config.yaml
num_key_value_heads: 10
head_dim: 32
rope_theta: 2280.0
attn_scale: 0.177
tie_word_embeddings: true
init_std_down: 0.00269
lr_mult_up: 1.45
decay_fraction: 0.618
train_tokens: 800800000
max_steps: 5655
dataset: "wikipedia_en"
Each number is 128 + 24 x the weight over the matrix's rms, rounded and kept within 0 to 255. Layers, rows and columns count from 0. Numbers have three digits each.

# gate: layer 7 MLP gate, 832x320, rms 0.389, rows 733-758, columns 0-79
# up: layer 7 MLP up, 832x320, rms 0.404, rows 733-757, columns 0-79
# down: layer 7 MLP down (transposed), 832x320, rms 0.105, rows 733-757, columns 0-79
gate733:114135138114136096119125098098197118118124120153160151124119168150156105143204111141119105176130149107061101118170104138125128132147149090138149121122112107098143097072117144121134131148098127130117157111135116132147126102167125135149104121
up733:180143141120132135117132116071125119168117093110118169115102155169147107082164110084161146128156128164120128090149121114152151152119160140119152133106203123122155125138122140103149139071096150131137109104161135149124112114116112132139112139
down733:138118182112136114109151107110137092150111144088149151158147100143147170084166154125137124143105122143101119130122111162130121134143114147154123088124181078132154144116139144072151087147146110080149112130135111128127117146118114143180134073
gate734:129132139094153113187180088157085127109124142149085117127145143116086158107090148104136138087169157126118091122113100125123180149147112111142147119091164155075098087114126160123139116121132156130144116130118110121171118154145136143116134147
up734:116088128130101118132137117096134135118145134122130136087124106132147120172133115126098124125160111094106142118098129167123144070133112142121142098129115110125125150129130103127130094121093171166149141125111145089132093115146147152125127143
down734:151149132160115167131110152131148132172153145116115199099135147111146183114139159100099166136117137113136174115133112125149102126158172106137131131116144126137107109142147096130138156139102113118145114149142087114120157124145174125123119182
gate735:151134152125109077142123115123095118120070132113136131145122079142132154082159137130116177175123153122136133095101118122112110114138126106131154093140141072095152113134129125139131145132207170155143097084150121116127174123149106102088126150
up735:125138135147158129122143169110117137133216150107133167139124128160132105092145115182113130135182101163117146158101129103097098134137157156163106151133141155122136163146122086123148170094120086100132165139125134175122099130099072130116134155
down735:095133115153120132132112175154123112133128136127154164135156187117168180150120132156153138152145176173097141140130124132126110142150141135115111138112113132157099125143111143118146129043139126105140195125079098169115110135129130129121157129
gate736:108160151138132140110135182139081136099086110165114161119108130161168110069162104118091117132112104149108208107114123137151093139119107104137203116149116107142127111141092172134136137130159126139139171148125081148148120147137138133121109165
up736:135132165141122135145082112129141144141129078150141123123116110138129148149124166118122094099111141169097132145134135136136139142107071144125146076150138132147116055082165164099123103150158162112115133137148070108102149108140138124157117127
down736:129111157095117122181098106102096123114100111124091151149120157154138140155143143138137106132126176095144121127131114156073144179176114104132158127161090125114167133139134170135165105136126152119108160146143169117114091102118147126122114113
gate737:103129163101158122120088162139153113132138091122054123127095141122190122160106120155109132166109122111101118103147114090140179118091126115148114114185122114138168136156151117138126107102127113107140103171137163101114186146114118150113154139
up737:114101140135167143140153120126143103079129136127105094124107158158119119133170157146123155139146108177120086121117117154168135147150098165156151150121160141135129161142135087127086128125142148095133086155125132189118148128135112137105135133
down737:133115139126140124086129106127148124108148078109086132109101138158149135156130105151125149135103110129119118128117124131158105162097148161104152098156158167104118077121134124125129128082120116140152102119126140145088101138161135087110139137
gate738:137151138141107126102082121147174133137107164150105088144110118113128139161147156125117144128158150129110125158152108090125116176106100111159117140086083137115111134127159100152107194111094170138109150142139135134140095130165108150107109121
up738:137089132118100120085121138106118127116133170130137150184134092143167137116134135135109082103109142130145109142144124097130130168115132146104099148149130132074149157128119085162085120148121112108122116100143168112100138150178161126141123127
down738:156161106123122145111138151117161143094108168114181147133119170105179129152123158082128119144077149130133111136146125109146158084127125152109122175072096135139112108118146088084083118122157122140085125114138136154103135122158126106145058129
gate739:152098141127114117101089135141121129124117140122125140138131126119074156136140089108132095091164114138228153105134159142133130116151178130142113125112140121130113114145127133047113129130098169114153075156098140114143096122172130148123132167
up739:127093142137150122114115142141143115131119158173138103131166131124141105151163157137123160138140121145106125092156132159058153142140118129141123108157154133114144136130175113119123140105106121135123113123098140131124172166139133102113150137
down739:090099131137143096132109184113139136075075209127138127136100137122132113169085143159107117118127134127155119118191138121146091164130138161119140131101142104111120115121132152133122125144122120128138116117103133120134121100165130084114084115
gate740:124141184159163114183128131071115131119076129134120111130163138144126142142138130136160138116153109149131125117091141127134146156112087140143094151113150129095076146099092119150167111098107147109139144118131133108181155148105134162164116138
up740:174146138139117123137158102142166117167157121104141164123127167152141146086228130130138121128133119111097180079123171143097130061127120160099137150088137117141167142138150102120184152096122106128125123126117117102114142083154121116158126128
down740:126118124131165150134140144147124129111134162124106137139143132115151118099133112141126146133114107110090125108099123110129122085113166122096074149148150125145103139118121115124135086130170105072114116106123129124106146125152121149162135129
gate741:106143109148110101141172140129081157152135225097133117124119068123131131112164156101157140102139156181133100193131124153175134112188176139127118136135092150090100120162134109132122150129085114157113074149096167166139155095112117107127122156
up741:151160096112103134126172086130146124117166075166134144077168166129083182131128143160104112150083114149129116100166129116124146127093153127086129109127151110153150143143103183185121125107126106113179118111154066113126049158154104177114160044
down741:124143144157054137136129143127127136117135115096112137123125131121095086169158143125121153096096169068121136164169141102165135162086113164096121120086103120106118162138106124128123156100129121121157118102135127136162054117123130170110058107
gate742:116155186122119110099126143104077099075094121084126140164175152118146124097135097172148109139129109147133140106125136123112129144099145125091099109150078129134102130121149152120119153137083166130092125168137169160162125111165169153123144153
up742:124098106100126122098149158141119109121156114116131120110156127107128128120157124154183137122158111147126131092099126158096157155146117139137146111168138145131137117120127153121108063131104139171123162117135089148126138157113147111170108143
down742:161124126105095117096120170097143134082123131076118113106109141116166113123103108177111099136143135129122115141141123138087148124108124095137102119131147138131135110155093114096132183113109119128115139106138114098132120110136138132134116154
gate743:112151147109158105121143184129107106136122119137135128140134128170119095132126128118143116162141131127117133112102103162120130128132120145106119073147090146111115145162110123148164115137162127091137152149117139130110135154161131147130116089
up743:166125133095115117097103106109130107168100127120106132130088145135114137102126139149126117124117097154146112120072089132121081103111159156154096158169150161140116128116179096140116118108099157132110154099126149126138121108116125138093114112
down743:133159136124082142099119114103112090132126128113124094131140139100141099126126110091144110117127114136130121124145101133119105142122150132092161117124137110145134138089152151134123122103151073116143125131136110114128132100141133126146165097
gate744:165128217142178130106101143109137142147123112196115117090113119146150099118134160126100139120081108145079132104095115094156143124116145155123123137131096155131145117134156117130127140132146119083148112109093134114103142192138134130135170127
up744:142137153131147148131148143148154122120073108139153150134082115109104134117132107139134126144154097155148164176111099106155144135133142151122120117120147120114117138126133125159124131040131156098112104166102111110157157113159133124096087109
down744:155090121117156159201145165084094120115133114137123116115150102096116091099140132144131105174133149134089112094113168125107128126139137165089131112139097133124156137124152147075117069109099127116091128128122127098122128140143132127090082139
gate745:112109146119120113108094091123136099130135185140114119114141193102136145129110108101092142138139114117127153111144171164087112072139145118131112135130122144129093124123089136165098119127160111176130085150119132114113121122161095124109168160
up745:135079131102110098119093084144108131157083142050148113170080155132130121130151099181161159126127138148129144146123129143137129133118132136139077098078113140127102117112093108145118104081129167054114106112110102121141136149081142118101137142
down745:093147137080106147149132092107138120141150141159145136096138145115117140172108157116116131110110127136146092099100098101125145137188170148158124130113111120123111137106133163134055130144129137125091150085140161111139091116128157120107116092
gate746:127112106126156077132128117102129105158131128103144143119142125130133145141119142129125132083150106100140125140118124131123156136151107098172076111150103149141168110142148187111155077129127085133136088138114161161135122171127134105145169111
up746:108135147146133103102104123130120163146133124099103119135127141114147149080080111123109138151159103154149091173099095126083148116139132155133144131099118142141131091132111146145105169143154118133146150159136167147081110114096118100096138131
down746:087171141126171130131164141097121190122107147144139153111182115122107133139148160126104122116120101186130129083118114160097124127091100150114075139143097126094149142127142105138135160133122111119123155097164120130122130082120132113084119110
gate747:093127131063127098135133134129107130129126114139176137120135161171117131151164163138089091115128126143103131118159157105082175123131116102140111151124113164151121125146088081143147082128123128097193104128130106106144168116130143082130179125
up747:100138132124097147101116123119146138126092122110096108137101129145135111129173121122147100123122099145161150102165130157146160140127111151127120123107120155136131136122114108167154114123123107116136113094107119149163156115100147188117199141
down747:142101110134190122099104163138141153134147126141116126107150093142146161103130144094126126131151094113135177122157127131182122147116100098107163144125125134137145125155103114151154125115104109126183125138119138177116129099127130108144123153
gate748:092140103149126130129100164085130139115142103091115156153102145121134108154128162135081112142154108106100160131151134132099139172167133100134164107122142111126098171096156142166071127098153124098123039078118166106125111161153139121137116124
up748:115132111143162165099110156107092071130140101150078107136130077109165102126128112113156122117163127124113125135112129123152110131065076157117153140114162109110106089108142141140126139119122155104117106135129123105132130123150123111107151162
down748:124119095168120122164124142131179132113103045143166212160144116123108133181130109123115142125169082104123115128114135128112135138102122112137155123141159119123117089171140116148146142104093111136118128099124116113119179087130121107111156147
gate749:099140145136091125124131094111181166101152109136162148116109101108108130124151110159117112132147131171119078130137160114114165113161166132160151124151130146145164101151140161122137143112098105130189108082193091150170107121141149131131115139
up749:105168131142113131118072142105089098113141143117101136137078117131113074127121132122120166125115126143103145111141110112138130135144136103102145115129143159124139133135153136116120112137140165157162127145124161118115145148074109119163134117
down749:157134142129110094141136164126152064121112080180144166128141183081083182139133147146151124125103146142114104173128165139109125121136099148093090108100120116181120115090111132147123159096108153167121093144126115080117121142135148147105148151
gate750:125077111111164144122125090174145131148141111130154132155163117108136129128144142125117139128065115122153180116171142138101145156129147119118110091124162134134117121143151127122113100146147130151144145115126081135124164173134162112088096145
up750:127147145141087095139099141147134109090132131085127120145104124129108136175133145116126115146153157100120104090111137145117148127131116122126117133168141101117143143149134143108135157099119127136120142117131137102142097138172118134122158102
down750:094128132122114124164130159104125148134128111092144186184112122101134089115094142106141130115129160105121100138126132095086099138129107160144118130104103130125150132067132071102129149126157148138132078112111163106137103154146156130138076112
gate751:121119140118097125128093106130098122113116095106118143118151112156152130152098137119158098139114132117148147154140120100118111146112161119116106114127107140149147107142144127148130149171109141116111123108096164141118131112099161147141117122
up751:094083110127140127108174109120093133131170104136131149120128109163108086137133142118129156153136117167143141085100121130175145129090132098144107154132121142112104131153100139093146131117160169151124136168132146150184129159145138123142085134
down751:127194133121107157120156143119082163109112114133120099097140128072156139134135112133164136135147151088143165141122130144106133119127160158116161131119143160156151135136136148184111119186145123159137164117077117119122112121089130133119120164
gate752:156139141162136039169106081135149168113139125139151134176111162146129110160124181117130157154087139189131121115147076152099107132152121109084144120118089145136116135063137120131106150129147109148103166155102118104115127114096128110083122135
up752:137123130143173136145143142168120118119108112103122153129150124160132150147164129117110128131119083160138087127106149162062151129126154163131128133136115154161122131121118134154128127130141085123120080114115161129105192112128131129113163129
down752:131119114159122111122146134125138115106077148154095141136142088121132061134134137116100118127131114129114131150151158111109107091124129134080101169127110097129148169092103106169129128177131088131148145145129068094135161120147152099142096126
gate753:138125121129159168156110128153072124091126149128144109136106115088071176131143159139113118142117126123150104173128119097112126148138157159116127129105136175143175158166135115132135135176129110094074142118127105131181121099145096076144174143
up753:187142120159147140106055141172096117164111095091138113081133095086139146165082115138123103087160108125118090139132154126109134081151123163163120113113157161173140127117124124129121156180132079080141113103117112114119105094120125085109120145
down753:106092104142135154113122114097183145112141136126115121101132148158101116119164087142184149112189103180121164141111087079135144147118124108126086123144140115120164155151161133108136091106100127125117166142136136129091155102130128137158094087
gate754:147130115105127154142113117137119147120136115115109071109161094156094132149148119142118142148143092150097140145121129149112152116147104110143083106134095164146105174064127133170165118154210139155134166197143110174162149164131140165113098123
up754:134146143079132137120109112123123160146111117130135131117095091146107134174123059116089111162098137111107166155142129131121123141123104129116152122140114121145115087146150142097172139135116127130166128115091125154134145144150160123128144128
down754:113100161126108169154148145118194124157176135112113118198158106137133125143118132159126157131099137169134131141088146106125158174098083171159114129139129100140136173118120100166078115153131093122159149158130127121089094150141137140123123136
gate755:136131125109115169115160125125152116158072150120161131146150166172141137132163163159161108148146107103062106145099195152077081176113139158088082070136079183102126085116165123120117083165175102132115122128124178132149115131162102094148106159
up755:142148097178099144134169080142079119091128142147139131135142156130163149115138120139166129110092152103087120149117133111139144113146140127126128158170119131133139116132120094159108100097137149097163122114183152171130149146132121126143162134
down755:175120060132101119148125158135130100140109134106162080181110134124110153123137116110109131130149126162181138136139152119118110175140147191105131149126143126118119127118127156157138107116104116137092158142151102068149165081127175111159109065
gate756:111128110136171092112128111127121136130188105150146138122119117152142146109121128153155126134129121116088161128098131150158107121135132136129096137122093175089128157152104135159176131141140162195120076115177125127108104162161109155144101109
up756:152144140096165124154132144147166117130136092130094160090099128146121141150156130150138121130123100125126130121091114117167147126111133150187100099131128098095169123161106142115126121078120099115132093122142129168125096162168114120093098107
down756:102094117172111096111124117134125111156131160110170154121111181083140097103081138139150142114102134088116089143157156150093077088181104122122143086195095134114141099127128169156125119134118117139109151105121134106090170137122082108107105122
gate757:144137146115126049134127168144177108119149125150121147120112133074137138134083113108121143125185122112119114155183133132115138163103132142131114120130156172101133097086135082166141125103132141116148115153106135130180135148179165111145117137
up757:070133128130113162118136124130111133165133107175120146088094128143097142125117157157130132127126134127153187147136109112109133153126076093107133146166131141120104146123137143120148144106154103103100112126111120104092138113133120123097093084
down757:124143112156153167116133131112116117211128123118112130137156102169149087115187141174135088127138156125154093148110113142104162160135141151099132164129103152124107125102105116122121149128110147118130106089160119107102094174135112164143119114
gate758:152129141149119127108131151175094142151107119156105149146162132147119123123144091127115127097120120166109143147147163126142132082115122129107122107174074145117131125190098138112143154140151116093171124138132086166107084137120123143104114170